config.yaml
tie_word_embeddings: false
init_std_o: 0.0128
init_std_down: 0.00785
lr_mult_o: 1.18
beta2: 0.99
lr_head: 0.00823
warmup_steps: 200
final_lr_fraction: 0.0
train_tokens: 143100000
dataset: "wikipedia_en"
Each number is 128 + 32 x the weight over its row's rms, rounded and kept within 0 to 255. Layers, rows and columns count from 0. Numbers have three digits each. The size before them is the row's rms in percent of the matrix's.

# layer 9 attention query, 96x96, rms 0.186, rows 0-76, columns 48-95
076:097104131081082132163123121081137089101113147075113126172078132057168115086065083160080116097138094110091103125095095139138026142148112069157105
079:187139142137124174136134104096096136084131104106131093144145121139159148082139133141136121100172161151121159118144151100131120115176142201139204
071:087125092135162138113160096083106163101191162144099104100123107152135128125097159097115131174133099110109147132141119051112179112160102127077196
083:158176138092193138126096147189112129176162114138151123151088113139078167171087146165062128173102093098130109095130148175139061131133101085092074
068:148145105145093201146126127116151077121114119170172114110100044144150181112114099118117123088131119102097148171124098109123138204136148140130104
081:066115133111162148128044184136110146104097111148122127175099133108102129141164109115122120065152108143117130122098133136133097152159110141122147
082:040123072123108074110123124148165163064133110065101125127124132137138149119073123090111132120137152135115086120151111208184160163134131159132140
078:122098113086109160125122139070159099114126094086124139103121120078139128167064107093132119148098046146102170169137100059112161093126164146101067
091:156123152125152118167104134156135159175148123115134131113173174110149164172127115159138133179124132184144118120121176143141163106147125120175156
086:149167172097126113164125083118134094232137054078082108094112134104151128146106111154163160129146152143096138136049126093113188093131137095108125
099:151136120150199128142114136118101137195125148107083100129130086101098137096095139140119099140129117095075164139111144080138156141147093082075184
098:174155133126157126149122146194104112162227109139105180098151171138094161132136097126094121162141132108131078112109163144154098130156074085117129
110:129131108158109051093161147150163071120117137085114110127149183101167107039085163102127108137176121099060107104159077151120102091104109156105152
088:163118125073178186083073203084168081191087164112137083140122187168134123158075138098088094139149074073099135117148105177124103162161138118159139
106:147140164116126097124159036167120128127124107123140140151133178159126130131143140119169116164183142145169114167121114102216123142084137102173105
110:193146112091193164114144095106122117166091144103125082126083087152103153138112149118159096112116065047139135064147092125113147114134095070142072
093:148112145174177111178164174161142154065155115138084123116111074176185150175162143145133143192127121154168149180100138138149111111111152157109137
123:151212169158094095080164083086147152204121075097115106158112129127152147150073165137165178148180142142117120178086089122190181095094091152153145
100:160153086135147140102088140126115172070175179165129101109157176073127157098117056147164066108160139111139095128105138143094148104104122139069150
112:120091092193076095094162173152121106082097166153128102076073111143111169153141133090080164058125073148109104109140098138150103137110142092097141
092:095055098127098127157157151160130055147122134125148111132149133123113147134211143154119097181109163124113130169160114151108057140156105122114083
097:116079047110159197136104138119122140107117173177143118126070152161150107101168109104116070122126149139096096126141127141131154198154150085094138
103:118152150114127143127140117074131087172116150136137126139124177136074139144065099155075139137087149087112079163149123182124128107139108075110089
112:135106093137170094157108147104040182142131110132137165147142146055172123179098147160122103094110096119178126098097172092114145170086058134122113
101:139128111216113134117150107134140130077107165212148100095084129115153084125134127171167151075165056147133187162110167104086094173121100108088121
108:111116084127157121166068167145078180130098156172111087161079120153130100137106118121122158093072094116156188129110141135076151172140131136097190
100:155127095183136170127184155097140115100183100125083074142137146109066135081108129130109114084111171155201110155113175123103096129091226145106160
103:105112100090179138109099168063170091121085168145124085102127138113112138147104143190112116186127176190157111146167134091111115168163195136092099
095:119050137136144138089135185102128130114141130203183139125100091122105130138197145171146136076090161089110142117063100164110180102165138140135125
113:156125152130084093114115140143189082109134116164187135135144192208150146135116149180161175125133139144138131142100088078130070093125170157171122
108:104137127192152051129146182179114122140143067100132096140148100106143124081130106128072186109131153135104111096147118137126105138150085080061105
101:159167086110168075157137191091181155111166174106119119072117166113085168121066107121167155116129112097090146154120124120141148132132063146174126
064:116120145085138147184144114139087118146105169165142174128138182088183121090129127157169130134091134145128170128093078148092143098082166086148170
058:160133096079091113101185077071103187127113117121099160137131199182080093146084159090060086090174098139138121109093135116087081097164134091115135
066:095073093112146102180135112147117136147163143093112101146154123137162103128105098127064121126147154140095135097123141154106104152159146180179137
072:112116098145098140181162126108172178085148142147163152115149083046176148113129151128153120155088150167093079149176184087142120103092125109125074
069:138082086076143093148133090142136154145138138125074121082092184167094111060145099130122146086158194130179155086097033106098121121100137070156165
064:147066126064136170127189089155128147119115124088117144114114149122238180099142146140169161120143168113116124119161108186130186134132150098128120
073:104168083103157141134131139031154134111079110122076144134164118193106091165102115110113146145111102118136190117181102122145093150161159105131085
085:110154099153111193118096094139160115126196140115168107105210067062156198146090136110139119145158080125127112158160146149135093133161104151131140
089:179166147170149131133132140194140108209119182153169137114105131140112092139141174153126130167136084131158148110116149131114100081171127153128134
087:117105114157108087152185119161068123070118157180122143141073191146095114086180081124107172115189189155176100076075125143133111133084129118157153
065:095087144162153142115089142097141142122133124113150091091172081077152140133099105082049110117160093100147128120115139096124079157191134141142128
077:126128129111134067097109129111086171059150148128116162062056160126061134157073110176105138108147121154130141193084131087111155118084115173104154
097:105123052149137154105101121107084124068133126138116129096085166109133118143143137165111138155111147119133100140131199115075095165152147101136076
076:113171172134096163151138142057117128087149112170133158135098080092158138168160066085107156170121141165157134139098139104088118146104164093120080
078:125101138110147132099080139102079080101107134098069157099138057086080107110108128133106133109073112102089065115180091118108113079126094132080135
080:157147172154125130111158118124199025154114148112130101150163153178110103078177119068128131120143092071128090088153090135126095109161116107156069
119:150144133139197134198127124091118153098119160193109172144112101151095104148125130149156141117105153143160143171176113103128159136131106130112151
080:150165153173114115130173141145149120165153123164102150156153154143119113157131137165145153108163138131149178112118113093171177113101135167176104
111:113137112163098087153162118119144054171128110130134082102148223138126160126137112103116139154126099080170086124152144139136061113139088093094107
097:112078146110150136111132128144044166184112075105159148145149057087156125155084102150144121077110145196116129112057102041153156128087116128152099
110:154123153105128105182107159096134130104187135132089133070140145148089149140143148106173154136112133112158148114139137120149138101093093075066207
114:108085094120059086153198167098147090112120163163148149123070137197090104084190101093146138153150151179125143141099090152131135160157183107130136
125:084099122123133076144096154142077154181124141090158132135109086115108133158102080172085127109143134142137173105118079093126117129120092118114078
104:076080149102197120126120156090092137131049111108115120137083126156119150178090166167119153161111140128160150148136134157077099121145187103167094
113:124102160144176137160156116090127143152122112109115130118116134103062143106173095102204122069165125117178154075130123183128172120074108084100081
108:102085119106106141127112086106172131112144127142122167137075185104148090133099158171110138083152129138028120171122186121108118143151151078162050
118:091134127075163184121102145156210167125115152085167123113144149093140178088122104178081132104079116162085143194199132111165122130132158117112128
111:150167144143128077121107145146140086145099124139174117136165189130155097140080163121156106096171142147111170141097134103147085082079125169145172
131:131140045154146139137139115128127176212103079094115082172144052123134110126121184115158086160106071066101064089113136068112133113157105100106091
128:111170151116142130121110100196166118054138147162084150127143163132083157135086083087123139171127095147180121111120160099178089133130132133117121
118:164127143115079161123103164155092198117138109170115108130154100104089152148141112098122137130060102131146085116105143102144151128115112105079083
132:120141134101126165086137134086128135163074143131115078144084139105055133115097074107074154091150094154073158130137107094125115125114128081132126
085:101159154107058148110169082092127123126148228131168171075178136148155163150136149111159123147132091087165141139176137175109171153133111150148137
099:201118145134171090155057147152063131110138143153124105082128141107128107172099109129057147182178105067092114152182156136137118072120207115113164
088:164078168126086087188105103134100134126160184165071100088148175134173145121125143129148157160152128102157148099137189102069210117166165097124202
087:127145125085158127133069199159095169142138158204160109140172132136076157126098090117116142197169165117149139165122134170144128052091101132087176
074:124116155146136075146115145186149099086104136155073077147174130084176129100112180137126147141129114115085128085078167085087191127109140134134139
095:103120156066142186075094136124122170182095093122123114132168132095136112182147028136092076127074181143111111149146127142122070135138079113128099
094:089112122117148127159081151155161199155073099179085069153176140125146148193037054120099172130105139143115123143157124098121159113161135102098191
088:161109185108120145109101126128101126178134167157129102124122130142113134181088104164123171157119111146125105194119218077130168091116177156186202
079:097118195196150100145126105147112124125130166096125158204160120138117075145179140125085108116147113106118095093098170089087126105077150151112078
099:074147171137086153123117111174125130142120046141058088154174164135149126141119126108079143118123171139114093119173085159121119151168082138138125
100:145116140139158084120060161125114146096162104136145111099148073102128154158142067119116116162126149119067108168171166172117133157147034117152135
097:133082140155101113086127059102135121192124153113078121105052123173146081161112137152111159152099139134094108144066160105111178116082083128151077
086:117064120145141132159101136160139092085131148119115108152107092099087104135145163168116036159157142144104135096111113140164105060053140182123127
# layer 9 attention key, 96x96, rms 0.208, rows 0-76, columns 48-95
065:114123101078144125156128157146100148143150097120069100180122172137101140159139127126109140184116197156098108138146086114130055140157143119140049
064:113134091113136097120117127080137115075132090167117071063157156125127168131150118082098147131152124125065143134143144086204127085120100183134150
061:095154137144031138080160130137116109136103190146139154089128117135145122147088073074102151124151103099117140140071121132108134170117098126134190
067:162126137119074164139138147116087134124127128121097136140198124141144098172120101134115110201087166097158147112074110125111142049148110103162123
077:165212085147072115164096148114079141106111125077089115118189141089107090168075144056062121157096186108141134140136119122132135102150089097155122
077:104103121163156123152069124102146056084103176138116089070087088108058085063120161142097079122105161191145123163162176145169102131145132110169079
062:110105166124193120139133145112156157075123144120105114117089092137152097050133145100130135203171184189104087149157136169191061148150178077121164
084:131091142108141090170139122127186125145177061126096116058149134145183082204146110073119142124172148189161156110146183109136102129137152150142062
078:113190096124119139131143110186104164081094194156112134140106126163148175082116159117132144155116183057102088146150102161097141094176146160099126
088:179177144153079133147108120115071193099068086118136122139146127150107118092128143073184129183139092117155146106178109111194174111062116144138155
098:160200169135083141112094095142128123074139141159150100188153153125147171088174105125124139165156117069136077102106135135105135146126134125102135
078:148077189136117161170132115128115118070099139084163163147118132154125136117164112128141135073117141082183089075120076145099086097110122162145032
108:162130081139137109146072154087192145139140141103133129124107076111120141187113052070151124117136112187080184146119123115125175132116136113141093
101:130140168162112130168055165138124105154119165175152131105103102163137111155107116135170197193107060096158152157102111060117155142114114162092152
088:159120139127168099107117193094197093149134074114124094110203150120134179156099135078136120087137117097102112113134149167160152145091125117102175
107:107129141146129144142109138104209092189135104118087126040105144116077134157089049072166117080172100137126144137111140131132123131153137105120097
103:141150125099108135100105127095085152132109118137112129131137103211140118134121179117114139188167142115168053112072138187104110118153127121100219
091:134206170134128065071110070131090139176151113157122125140106118159129165063166144125220104183147190138157124116102127093136146142104128124143165
088:131160106123112127124147128089134134134136113062150064127144094116148078090084197134162120091119082161174146135152142134141194137163142076108115
096:133142079166099075093129117137069075147191079121122095088118182101098126135172165115122139084150096161080198128136090100169175162161109074127105
113:126122096138139101171097191128151097170143139106173074137156157098117191108124100126179162164113116119130171147148153159131110207165161097103099
121:150195167150117065090133114141132159125123111111065120097105080192217111101128153122140132119167166096112133152118110148110139102120137138163184
093:122119199061105115102135102122183104167126094174170141123138139182107119176124204105158131144069143113130171149154122082215139129098158098175073
089:109142118126151149123127098119059174128084093103097062166180108141078144099145113114105068105137101100156058015129121132112137129117132150165170
088:079091102100119146108108096092134116151061141147164140156180158032138123115098077089116120122085136117100129165122064115154135116132094150155143
093:167084134051125166108130156105126121172124099170162115147166099092080115114118090106189119168134147133120089076114156113104112171110078101131166
077:162134088111135139178180149125131134172083086138130119112098160137148173047114114071168151114157133068122134138064159092120124083169089085076140
098:119119133118161088132171145098063155063135131130144168157082075133103101140081149109094116112136170149122099141129201068153194098081123173162187
086:126152162165102175135112118122079073145125172102110159121132133119119164097128151190117130169098054122151143142107121156110039145046171128158152
101:061180195136084106099169134133145079079136137132149137134137116156114130104065095071093097105148123119153160150070168136144135117139100166145151
095:155203078059159089173115123175122110149100118140138106160177186136062122163187140106134150069117109127137123120184100139111104100129066095102127
089:168085118110162178136169095175086095120127122131094098163069089156105093089129135128104081075185119153101147117158116128127082141159121113075189
060:173129090139143157120068138211133118089141121094158124147104100177077168110089107075033125084127164130126112147170133115175115158183090103154117
058:134131073176135101131085171103172159170121120111126098076129085159117142154165119141073184128158155116142128162163053106138117137145138189188144
072:080111089151081157091165124114153139151122129146167127120133096160141130152122139109196118186099181073078140139105090136169124157071143063104204
067:100118149107187117140167123147125114194102096120166125134118127186102116110127114132086105152161121100118128151092124099151147178135167129161159
084:117116100162078103089127125043141154094113130120091087136179138195140147186116092142153127145149157137088113143124129133132107066078126080120178
068:146080119184091098139062146104181190183160127133187103133168098193182086159103099117103117135138165095149109114108092109124117156095144116121188
092:153131151164112152089129133202182117148139171177179155107129168136113115122121157089124120131104126123121207153120099146091117141166131148150176
078:163119084066170129172173141137091116080094107145145127151074148103116110088193114149135082110151135173143063114132119090081135143149150101087145
096:132125112062147103077146131079086157127132079131120092186147140102067114148135057122139125087122115154098141180068167123130148094122056086113179
086:101116144087107104124112107110127188154110162035114118158200081155140124151117132118145159109172156086164115168117128136152101133120123134148149
073:131133075085150127122101158073118135077090136190128123120046154136096124099114111124104104110115074160112083102159098106104107124118121042077125
107:114087076142098079108105136086154176094148101114121098128124089158202133080122081161099133146156157126108109132097104174118093103097164037148198
103:118096091063094051141115120129148140190145101120149099108190135137118186122076139112129088045112136130107110095121105114152103137170111143082142
105:064133096103159086134094094180149163134098098076085115152158142150133180116151113121160149044072180093107099193100139144066142152127158113139119
084:128139133110195144139110119107102100122194139146140101152132152114109100108143112139095092104178209098174161126138122110129140198109115161136068
094:119129097116155150146176165143119052154112165120160127078101135117127107193129128152083152153073097154122146170160153148165158143143102144104062
114:108125116118078104106142080141115170134106131115103177106126115167161147102146139132121116094110180112152159117103096193103133116116156124146158
117:156100146077130103133102095135119170129083177130120136113120074114117124125169140085147111122087136165089131233143144158114076180163144171151134
118:191130125113159060145149173135141055167125097156104120076115152123047108125139123170110115161108140101097108123140122118142119181141100172087169
116:116162135188127130108176100106128156099139120072075159136133190119134146126107144145093099134130046109128106159159133159125132066072077113129130
118:119140129130201187088131125147124163151140098074104097191156147124058156105082147087131122088108101103107124110187165100176109073097094071131071
126:135022100128166195142129131132129103119133083158124069176150131132109098104108126105128129147183144100165132132139174131121069121176137153073109
113:142159150072153074098133130131168136125139151088165126140169133141140166174094118190120165128109134156096168138132118139141179183095121171147074
115:095138102089178151178083164078072183106100145139182147120130088148147147152088091150099097156091137102107168169152146137097115160158130135148127
123:122171140190156111165109200129140155153152149097166071109113145154069079104142146089148119085149089064174182076139123133137128149144119160146102
113:156150105153105085106140126121211153120060181127079166151094062131113096145137165185147101162042116100129149188124136152171159114161164129179138
122:073118120129114081136127166127203168112100095109067180128125113128138099117144128159150142089098134188134101133162127078135081176167128111140108
127:132135183145121103122115158096156118161069141165132104163102107166085108133096096133110161074144123152082128095067130068110131114075145156141133
118:113146130161121134097172077180134143135132103121150109169123132092082150069126139104164092163174157123151134128109088120128164174156116087185048
118:135116112141193149099121103061150159140154146140109105109147140117166105088094088169079113123150141145136134139147156131158085097160052154077089
122:127103087154077168094118160136083167146157129188131133138113143055085149103106060096107129121096069096167124124092150168112161128124122109126134
119:146092103114115175108084127116124089139081162140084111126144092153083164104131090124140143110156120065062179114115089118145093097122127091149104
078:150139098104137107076141165162129135140180126093159099153171143073114102140165128119045154174117073152175089045160133140149134122088104108127123
076:141132162102131103126131109064059150069132148138108135155080158121086144147092092122099117128098121086189169160157124103126159148116183115126209
083:102079151183091143113138167171088115152093111105093148148139088108154153140100103133209120127153104110179136195087128131094136179109162088118185
071:150136133114126129130121170050089127095175154139081113177124159121120165128057127199147121123158243107100098140133164134094105160141153160159185
082:156157099161099156158116134154124130153106107101090148081099125133152150162121149095164125139096122164078137169111209093087147204157091140125146
081:120127118144146106127138159141171142209114168134177114136180128163157151155185168135098183115098112113137072127157122115165157071106096181152160
091:091126102160170147114140145139201116107128147122166137164147048110097141136114141147149195115162168181137122136123121153172077123117136109176158
090:091139165119107127107150153102174115146084107181110090129061112124149142149069115118153175117150142184155100163100169059128150114144220146039151
089:057116109137101141143062048114125174176097148146121137175156155120141148143160165135085125131165130107188198089104097145116174088082133074105128
098:133175152182155105087091121159172093184140108094130101106158099114130157147157180172083134132158146120092108098159118130141157083076107123143140
100:151157127101190094130142134129084105110165163128148076088091117160134118138112115152138141147120125108139076088152136183113099125199058066139154
098:121120164169113163101140126188163152126161108135123147084135070103111161140122135071141131100141105151120138128170099118100121112115134050101136
095:100123108165126142098126119163149138059128132090090161074051094083119121081176127143176130103143132095124101191111152142139124089085078124190115
# layer 9 attention value, 96x96, rms 0.297, rows 0-63, columns 48-95
087:108091160117166134137153126121097099134043091094110106090122084088127111106149089088119113127161102084111156116122153128117114112107163126097214
087:157166095068137046118160114109158148161174117193112155139132090123138105060108165117099174150143128038139169101142145121134092183142130139136102
095:214223079090128122145087088119116153155123114031160115126188192107122108081099154119167114099156116160104161144133114127105125086126132103118061
085:138134082174094104115175168106108139119099099129086147125111119133041113101149140106106151150122143132118104133128092085104111147099106156132114
087:131121063116143106112120144111145128068155089145143167054141130095082164056142172082099092112103142088137114162126190127153110164137124123102183
089:158169116195089141175138084155150129145095145126168151101125161112156175099104080128166101117123179110146102140072088151085133171155139143102069
088:174209158120174134119127084207159120135110137148138107116097127135052143100125113087132214096103099139148101138133089190130115111077093129123156
093:132146101172151146118053149073098056127139152132113163107195117133163187136131111143107114144143177089093073077124080137144136152120166063131117
080:127103181127119071122087129181167154164131128070166130103160084181125092133122150143190156139148087128120200126108103142163151120132142139121057
093:170103130008147078145215119092122100185140127176130099164098153099135137121136144079172117106208121146081166100079118118090131170132102125146106
091:169159176075129122135151123130202156110120163137099128140152150081119144129137013120096143153083084099119067128146106113080107109147145112087127
089:092144152132134171102101073184102098160138118141065068112120101092066152147132148122163131134086128104148093079155146131143150153167150131116204
093:138083105171082159115159141140172093102189097075104137151107109137173119114075074208107119125181136103147114150103144110189099161117171130109140
084:096142133139137091204160162176180124112106141145097104156140088176122084172176111050070087120081128084124095121139114109165155112155143117082143
105:141099135094158147166126094107137173149083144096124130164082160090141076142142139029169122106123128104117144141058139141049174119119074166135131
082:120164098075127093120130106137169092066188109134137110106077105163082125117125113131138102148081150098113083149096101196123157118094108163091085
093:111090168112091114095121176097110086174120123191089160171132089110092164116156109087169131068063155151115134136134112116185098179052144126094162
088:116090112109134124135119126137131118102073166040152153067072133124144134146142121149062162153173072141127119174098087089117112106082151139167087
091:097099140099117121186157151140086144097150160114092118092116114049142127147114132098138077102131128150114088143131074097143109125073090173117142
083:182170165137118152102137136088096126120085110112132156079151131107100195157090147174106142107144105115124139136067155127163130138187135126172104
096:082130099169133104141199113139128110098107149085132146154093107089110022171063118146124182063125110146149139155134177180159153124137072089157067
090:154107139126107114127147139154092099111128155169147141159155147113112135106111093163095132105096085188136063172095156137077113161170114097072147
087:111090112052152143088120092186162138152155160145190133115194096170140132110169110129148119136082146137113173083121118066103123169144203125153139
084:160142078094159108143098111133178111122140143134119145117167095169093062126164098082155164198084155179102107145137133168105093046117104086086122
092:156036109132186084113135090146095136136142135124151104140140120087144096160094195185111145088116112069145118175072126082080130098147135147161077
094:093089048152109176120153167102101090157119194177193080099126072093088109146195108090144127141150118146066090108072131127155144165118131187102128
092:095069090113136170135156096093054136166106155139166059194150120110143116144188070148116133107141133190066092125076086173127122165116161075090130
086:064128125159176133070145060146141103182151112159212116123113104062162155130157093122138146107086108154105157088131105140150109164113087099091147
092:071171117165101130120135172166151128142157128180118124113113107143095118145122167122115112128134102153132171083109155131170151090152087140127144
081:145179139142092097134091202094189103173099102055126078094189101107131108170087166139129160193116159147132176110155134101142142122075126139149085
084:106158110151095150119084108182200148110181102110182210145156158122055149172130154131134077164168140103089107150147134126133140057076143103101140
098:098153174101107218124136150159087142148125057134144093202173111149108122160129115118127130099107152168106093094152121138177064184118068160098147
112:150182157138104121075097094118163152144173128111104111132129144106167124213154121117159164107109113155179158155124151102167148134228134128133124
115:136132143127114179111087133060077157094162129109124173165160128166086128169119131112177118212119134152084117103146084112194131089086153164150131
115:148079122150064150133158139125112155181074101138136153153159139170091199149092165123150135113094126123115120139184078166159107117121136165125093
109:150102085082108141113147113047121127108114149136172195107122157192129127132096105107129152178150079151098082141126120116100130099151097081127093
121:110099090154159080144161152125113147122090104099122190070106117140184161176085055072153147136081085144087103080145140136147146079133112069111151
120:100127124119128134157193082149110124106128148150140142127083097126142153077073140122155179119068152088135142121147092182110166200134093150186105
118:054123082166170156110163153152172141154136190093133062087066099169153166132156123176098106131093171118125070134153116098128146134153154082133161
114:149113120143125125159058191134130100115183171141073136112186108119129133126156097138093144114101173077134108149121191135113132097128184134126086
127:124099101143146168108179158185130182099104118106188161134061170115123084104144132126081112113147077116121134159141181097131143069132111078133122
108:127096082124113074109191174125113132141124143108163161165153149122133103114139145128133135089093112161129129138078127107195098098200078068079098
120:107157121158128130146129139076135147096075100161126177135099165171116118144142153117049128135167088108088130111122132156142097108085101115126113
116:086137112145100100163114128108149148119106169135076137092122127152160109105176101105125077099103132127133171159132058162103099166125098111086133
113:165109091060168159136152095155090126149107123140120049091151160026121108065168186110115208105113104145167117145129139174129126183124144097161139
113:156129059111122154074138181061126155131130170114207186180164146105099126162130138104123138181177173141126111134139157146157056151169153137126159
119:140151112180156153174152147145117107090072126106143138051117125108123108114117134147087165220158124078170090085087104154109119136099106155128115
099:133139183151126136097127153079144113150148108144191096147123063071146151122107184102137142141131042164110120132121132186118156106144155136095135
125:156154147098094130121121122108127137167160091126166128137139144086130159150160097111074034072200124157152112130091077151140123157080102157085136
124:142110207097133106070111108184149141105084108138081107156115150087123101167099111093132139151161098151181145145162120114081168152153097146213144
122:210145088118157132114139127115176103093174148133070160101142144187148179133123120197130147158078097153148137116119100062109060118100164159072119
108:162154098126132128113110068153122146178137090148105122085102148133146143106161101148190046135121120087150120123094131143049087138078132171107122
120:193081097111125087120088134143159145151088157106138176123101129148125107127107142086113151092137139090127066157088124099173133135102073130225131
126:120107116129111105154158055147113110115087151095137124119236103147126118154102130081121129197111160134155153164112147114127094158148116134092106
127:121114101121178111203147136115123090085103104103131092137121194146148093169138126164094119085165134080155039131143135139171132112137175097128111
113:106122074093122114150178172139072128169118083095150090065159117115117067167147189151101179166182151104081096121124167137145157157056075100195145
113:126140116149102116076098165133115161150072138149175130158056155179136159189170108123115124085119160136158132153131105083136116137121059084160131
111:137138093104147159138124124134091150093139042143103154130170184163122165202070148153141084083119135153186133142156103066122112164125129122155074
119:102101172096150098107196196153081159143159113155104161102110146170104060088139123122100036134137115145167143125157135122183135166161114165102169
110:177150107153200122114113129171123163074134157107140155133100159137091135109162143183164172111114084120108170125161086153070142088076099168123162
109:105177143179128180159089105144127158112153071116099142135154179156123099119158179136089098092087116134136154109194166152080125141111124126112144
118:104147083174137118069168123169143132137200121121167077141082129125111121157122101138119163160120119138111176123108092183139203110159155180182141
123:086144113166154107150078110165087132128075154078108115103131111124143187132159150095163167185080086113153151163117111182133081087113181121075119
114:102157080163150141209109072136155192139194166102145156079156132110143147157110129134089137162060139107127103151125130124112156090124108146146116
# layer 9 attention output (transposed), 96x96, rms 0.306, rows 0-63, columns 48-95
097:145105168084100106092131116122131064103088097167150184135193182149113126156164150119116162163063117099216059128132143129119097117091165102138097
098:158071116185099149107147118132097105099141125139160095138072140118091103103143158102142069109110085178155172177100073129090167137115152143132100
103:079168131075115169107096173079092124103083147158114117139108092133124094167093111169111111125135176121109172206116137119089081175119112158180202
091:164205128139095146158182145062076169196105128104143061127142124139157125127111168070115140134091132110139152145135196074119147106086160134067107
097:131099168225143170080108102131104146118201100105105128109115096174147142134137135089127119070132113120152104076092161217161137155073149140143178
096:170157123119133130126094126147089152124089092125138116100104074064120120140076123118098167163099102163080077156117127125116104123109096119165131
099:101112128065098165147134085100109173140111106108161180160103096130162136147050151122095112085155136174099090178171087160116149096160125108097097
100:143205083112123045138119084125148098105124045086136082153172152098169135143138130115169116111149136145131067115169121101137051158146136144120108
086:167097102130173165112104180153170105098119143170149119115076153139138085107098141090125166111162173121148143202101176085092158123142201171090149
099:122121124128123171158108132114117082179152087147138160163149139126112101156122133112129161107146108123108212069119086071137154185141145137193122
103:085111100120086188136130165142147116187132142114116110124177115146077150171058109145132101103112092113139081124092093135159130056148086119128090
099:158103149161078138160142139140129132067150164159135155109151136079115090151155069128081157156135130127160089188173159185136107100103135116121096
103:103179075210150085132185130127118165146138164142106120072132104134168139125117135110144126113081152207178196171122145141132150139132113129067197
098:129166160168081156137178127154121118119115093112126138144160065143121102110181129129217111131136128101175034144117139119129076076101123152131077
110:129148132119108139121119135093139103142106121157138115123129092163133131178094133189092159134059120142145149138128110157092124127133129183117056
091:115126147148191104091105161104181166134160106102138063093123135164070151113155125134153153100094128160072051156117108166129200087142151111098132
099:078127136135112124164168082103187130140148151072088148124174180100134108059145095080118090125102164126137063118153142107127115114071119151132073
099:147151159099127141099177255129117126122168137105164103109168132157201109114117102161135126120095116109123187130073079143098127121085132114071123
098:121177122175098159122142141134127108124145142146101099114160142115066161135132102164096105198057109087112150138066109163095083092170134098110155
092:132097154151179089127132196089154148125126112148055112173120110047097100088133133123111121060070099122105164208086149095144116172110082166085157
100:141146066136102084091208138123117153163058107151095091176090144142144164128081144129098148119119136056107109144082106194149123125115114083158195
092:132144143130112095082111151148085059163127117152142141122131117089143123135163153087122129094137138138095153118190082166191126087109075060114137
097:182131175146185113152135136091152053151177094099117077118162095153174145150136130139125145099190197136190174118194110075135134103095118153116126
088:104112122092091175073092135137162164099129130112102100114132062090152156134115180152158115150117149141184080087167108166145109111112125118118058
097:135111113135126098144142163150102152103131139131118118164068100122160063160157133169114174068109112137161214109094014161090145126138133154134103
107:175155193161119159114114100155149057167149132118173181097126203140217113077129140145135146094082156145109067096134126130084144165135166141100109
098:072232170115116096089071093186151083151102173182178114180128138169189125130137139138102134068136195118111111106099130089149119115137126149137136
095:152097132115108161130134093175139091137110129099146160135129161111099120134100154084103094081129184144139026072113140107128127109119071188163099
098:070137127122128132166126114129183189113142126131128103111111138128078095111174121115184149087090155132102167168095114161142134177136123154108127
085:123073083100105102130130196066076115202104099120134124104116167112187127177142106196104115170116152094162111201091137129097099167132089178087132
095:157078107126094152124100156173172176111134113165108100118180089129204121075107152144122146182103169160095146094091151184112126161127163168119174
103:176173097137109151155110163133152149165152161129119171145119113146112133040130139134087127146123158112139058126191153083055116121125117082124129
100:123123097184126111081129117155130055193165115122073128130139121089114118056025158101137090138109139137172044137139123101121105113154118149113115
107:114121128151117129143186120108065099163126105138084139159105138135063100108140106103141162160109135031144151198110125104143120168142105140153143
107:189127178116090147116114148185118175104152124197138159137133147190110142146062124079114154143125160071154149067154118122130140152119102096093193
102:098143102093132081122138131060142112151058164122128185167106160090068167182098111131145161170111124100156160090157119115112140126102147089134164
116:111093140127125096133104076082124110214074169161145175102174061133093138153090082148090136118112143154143137135144134030162073102124111126085057
109:067174117074095127175110122136141062151086191142099108046174140123131129158158141142111151171119113142123101097157140125095124140093115186113134
112:053048123130154191091117128113116178111132134124155108077142136150159127121153118123182113093106157180139082163107128132182124055117153106104167
107:125112144113165187139163172172126120104158128097097139116144098136089152108143157166136167153076131181143147128070204155169164079108098158115089
107:123105098109123180125106178141147137172096152144139120126076113125080104130159153139122106074109141138123137137151105076121130130164102103118072
106:086105087136105097112149111149194193129191127094059140082068108114127168096150118129120131098112148140127143092174156142142117175144175087087161
109:126117105094083107115134139114083182154110146134140115074130168078190135108098141154077145078122137103145255111102107107130149177120114157133159
107:137145129167138138129155123140107181070168197126069115110129160156149151092098099121113125102126106114082133098151096157174101095113106118080048
104:125131112082134143087099063145131110101170130103044100161130164074154072109219113116106161126088109134119159137144123144163111164095074109144094
106:111152089180141130152197180079116124082142156168147150189123115142093106119105105096179148093144136093178165144104148088088122160131137115099122
110:125122107100167115183129154115140195137162153127133134119142061170175149174169146128131127204113119125185212126159108047083083097123144149106124
092:130106111159134098122144134154106113054119151158117108112104148154085130150128144121112127101139090163145125169133141161124115128150130161117231
106:183137107118130146159124055117126141099131118163156140122062142131118174127180168097130125055222104112112100106157095096145188128078125163141078
104:104198137128146133095084123160065099083115141139136150146107134103210126132107112173105082165152109122099048138109130116068111129172120196127169
107:131168083185175162153146123166155155173127109090108094137193148171086135135123073093090113070113128112157140109093141121083108097106127164145162
095:182123125127102101171144126122150096114130072077082128156066106133187085171168151118159113105073185148145119187137071078121145154133091124146160
104:124109085144105125142131180180139113115096143171169110139120105163193081077184127142119129093113149145082123183079191076153080183096139130118187
109:161099150117146112176114140130135145207168155043125119128107078152161080134138121067188127096193117125151163059144134066147114099113082092112150
113:091078165124121151144074147137176084172174152134116118081112193153089170157126116135119149052084188155118129015059110131151159152096174137105089
106:087047141035100146200127094137100159149139146157159151175150104101124098111119167133114126162166169114106170145164090161121160115074131126111104
108:124159071115126142072128159094113171145090103160169095140129173161183178170056124189097100114178153176106152143118115087137119136158131074094180
098:126157107125135149188168134142144136183098080107160100192162228127124142131104145101110151129136122142182040069105124127103153146107133114078104
111:123114097115154144165090203103141227145179170101098112054147139088095151087071136158185093110109108134121112179179115188126158162102118141114150
106:113125136136078103131128129109087153178086069130098124075128158130109117077121069134114143162100129112129126157083157116076148123128031149086119
101:186165149159082165167114048112125087121167089096145078154168151087047099135124154151163080157108100060096143137143116102171147111086149147126092
108:135125123178111143120124124163095101097155140158085118088194125142147148118154138136117111150156195115145124081115101187120095142164129113181187
109:143111157172079099136151134082099148079143132097090203080163119161124138143191135115155156151085091155175159144108089121105109113100105130131103
104:110125113125103127127179148110141138126145091103169124099187116142199160097174096085144128205121137097156102093113149048149115141067127134109070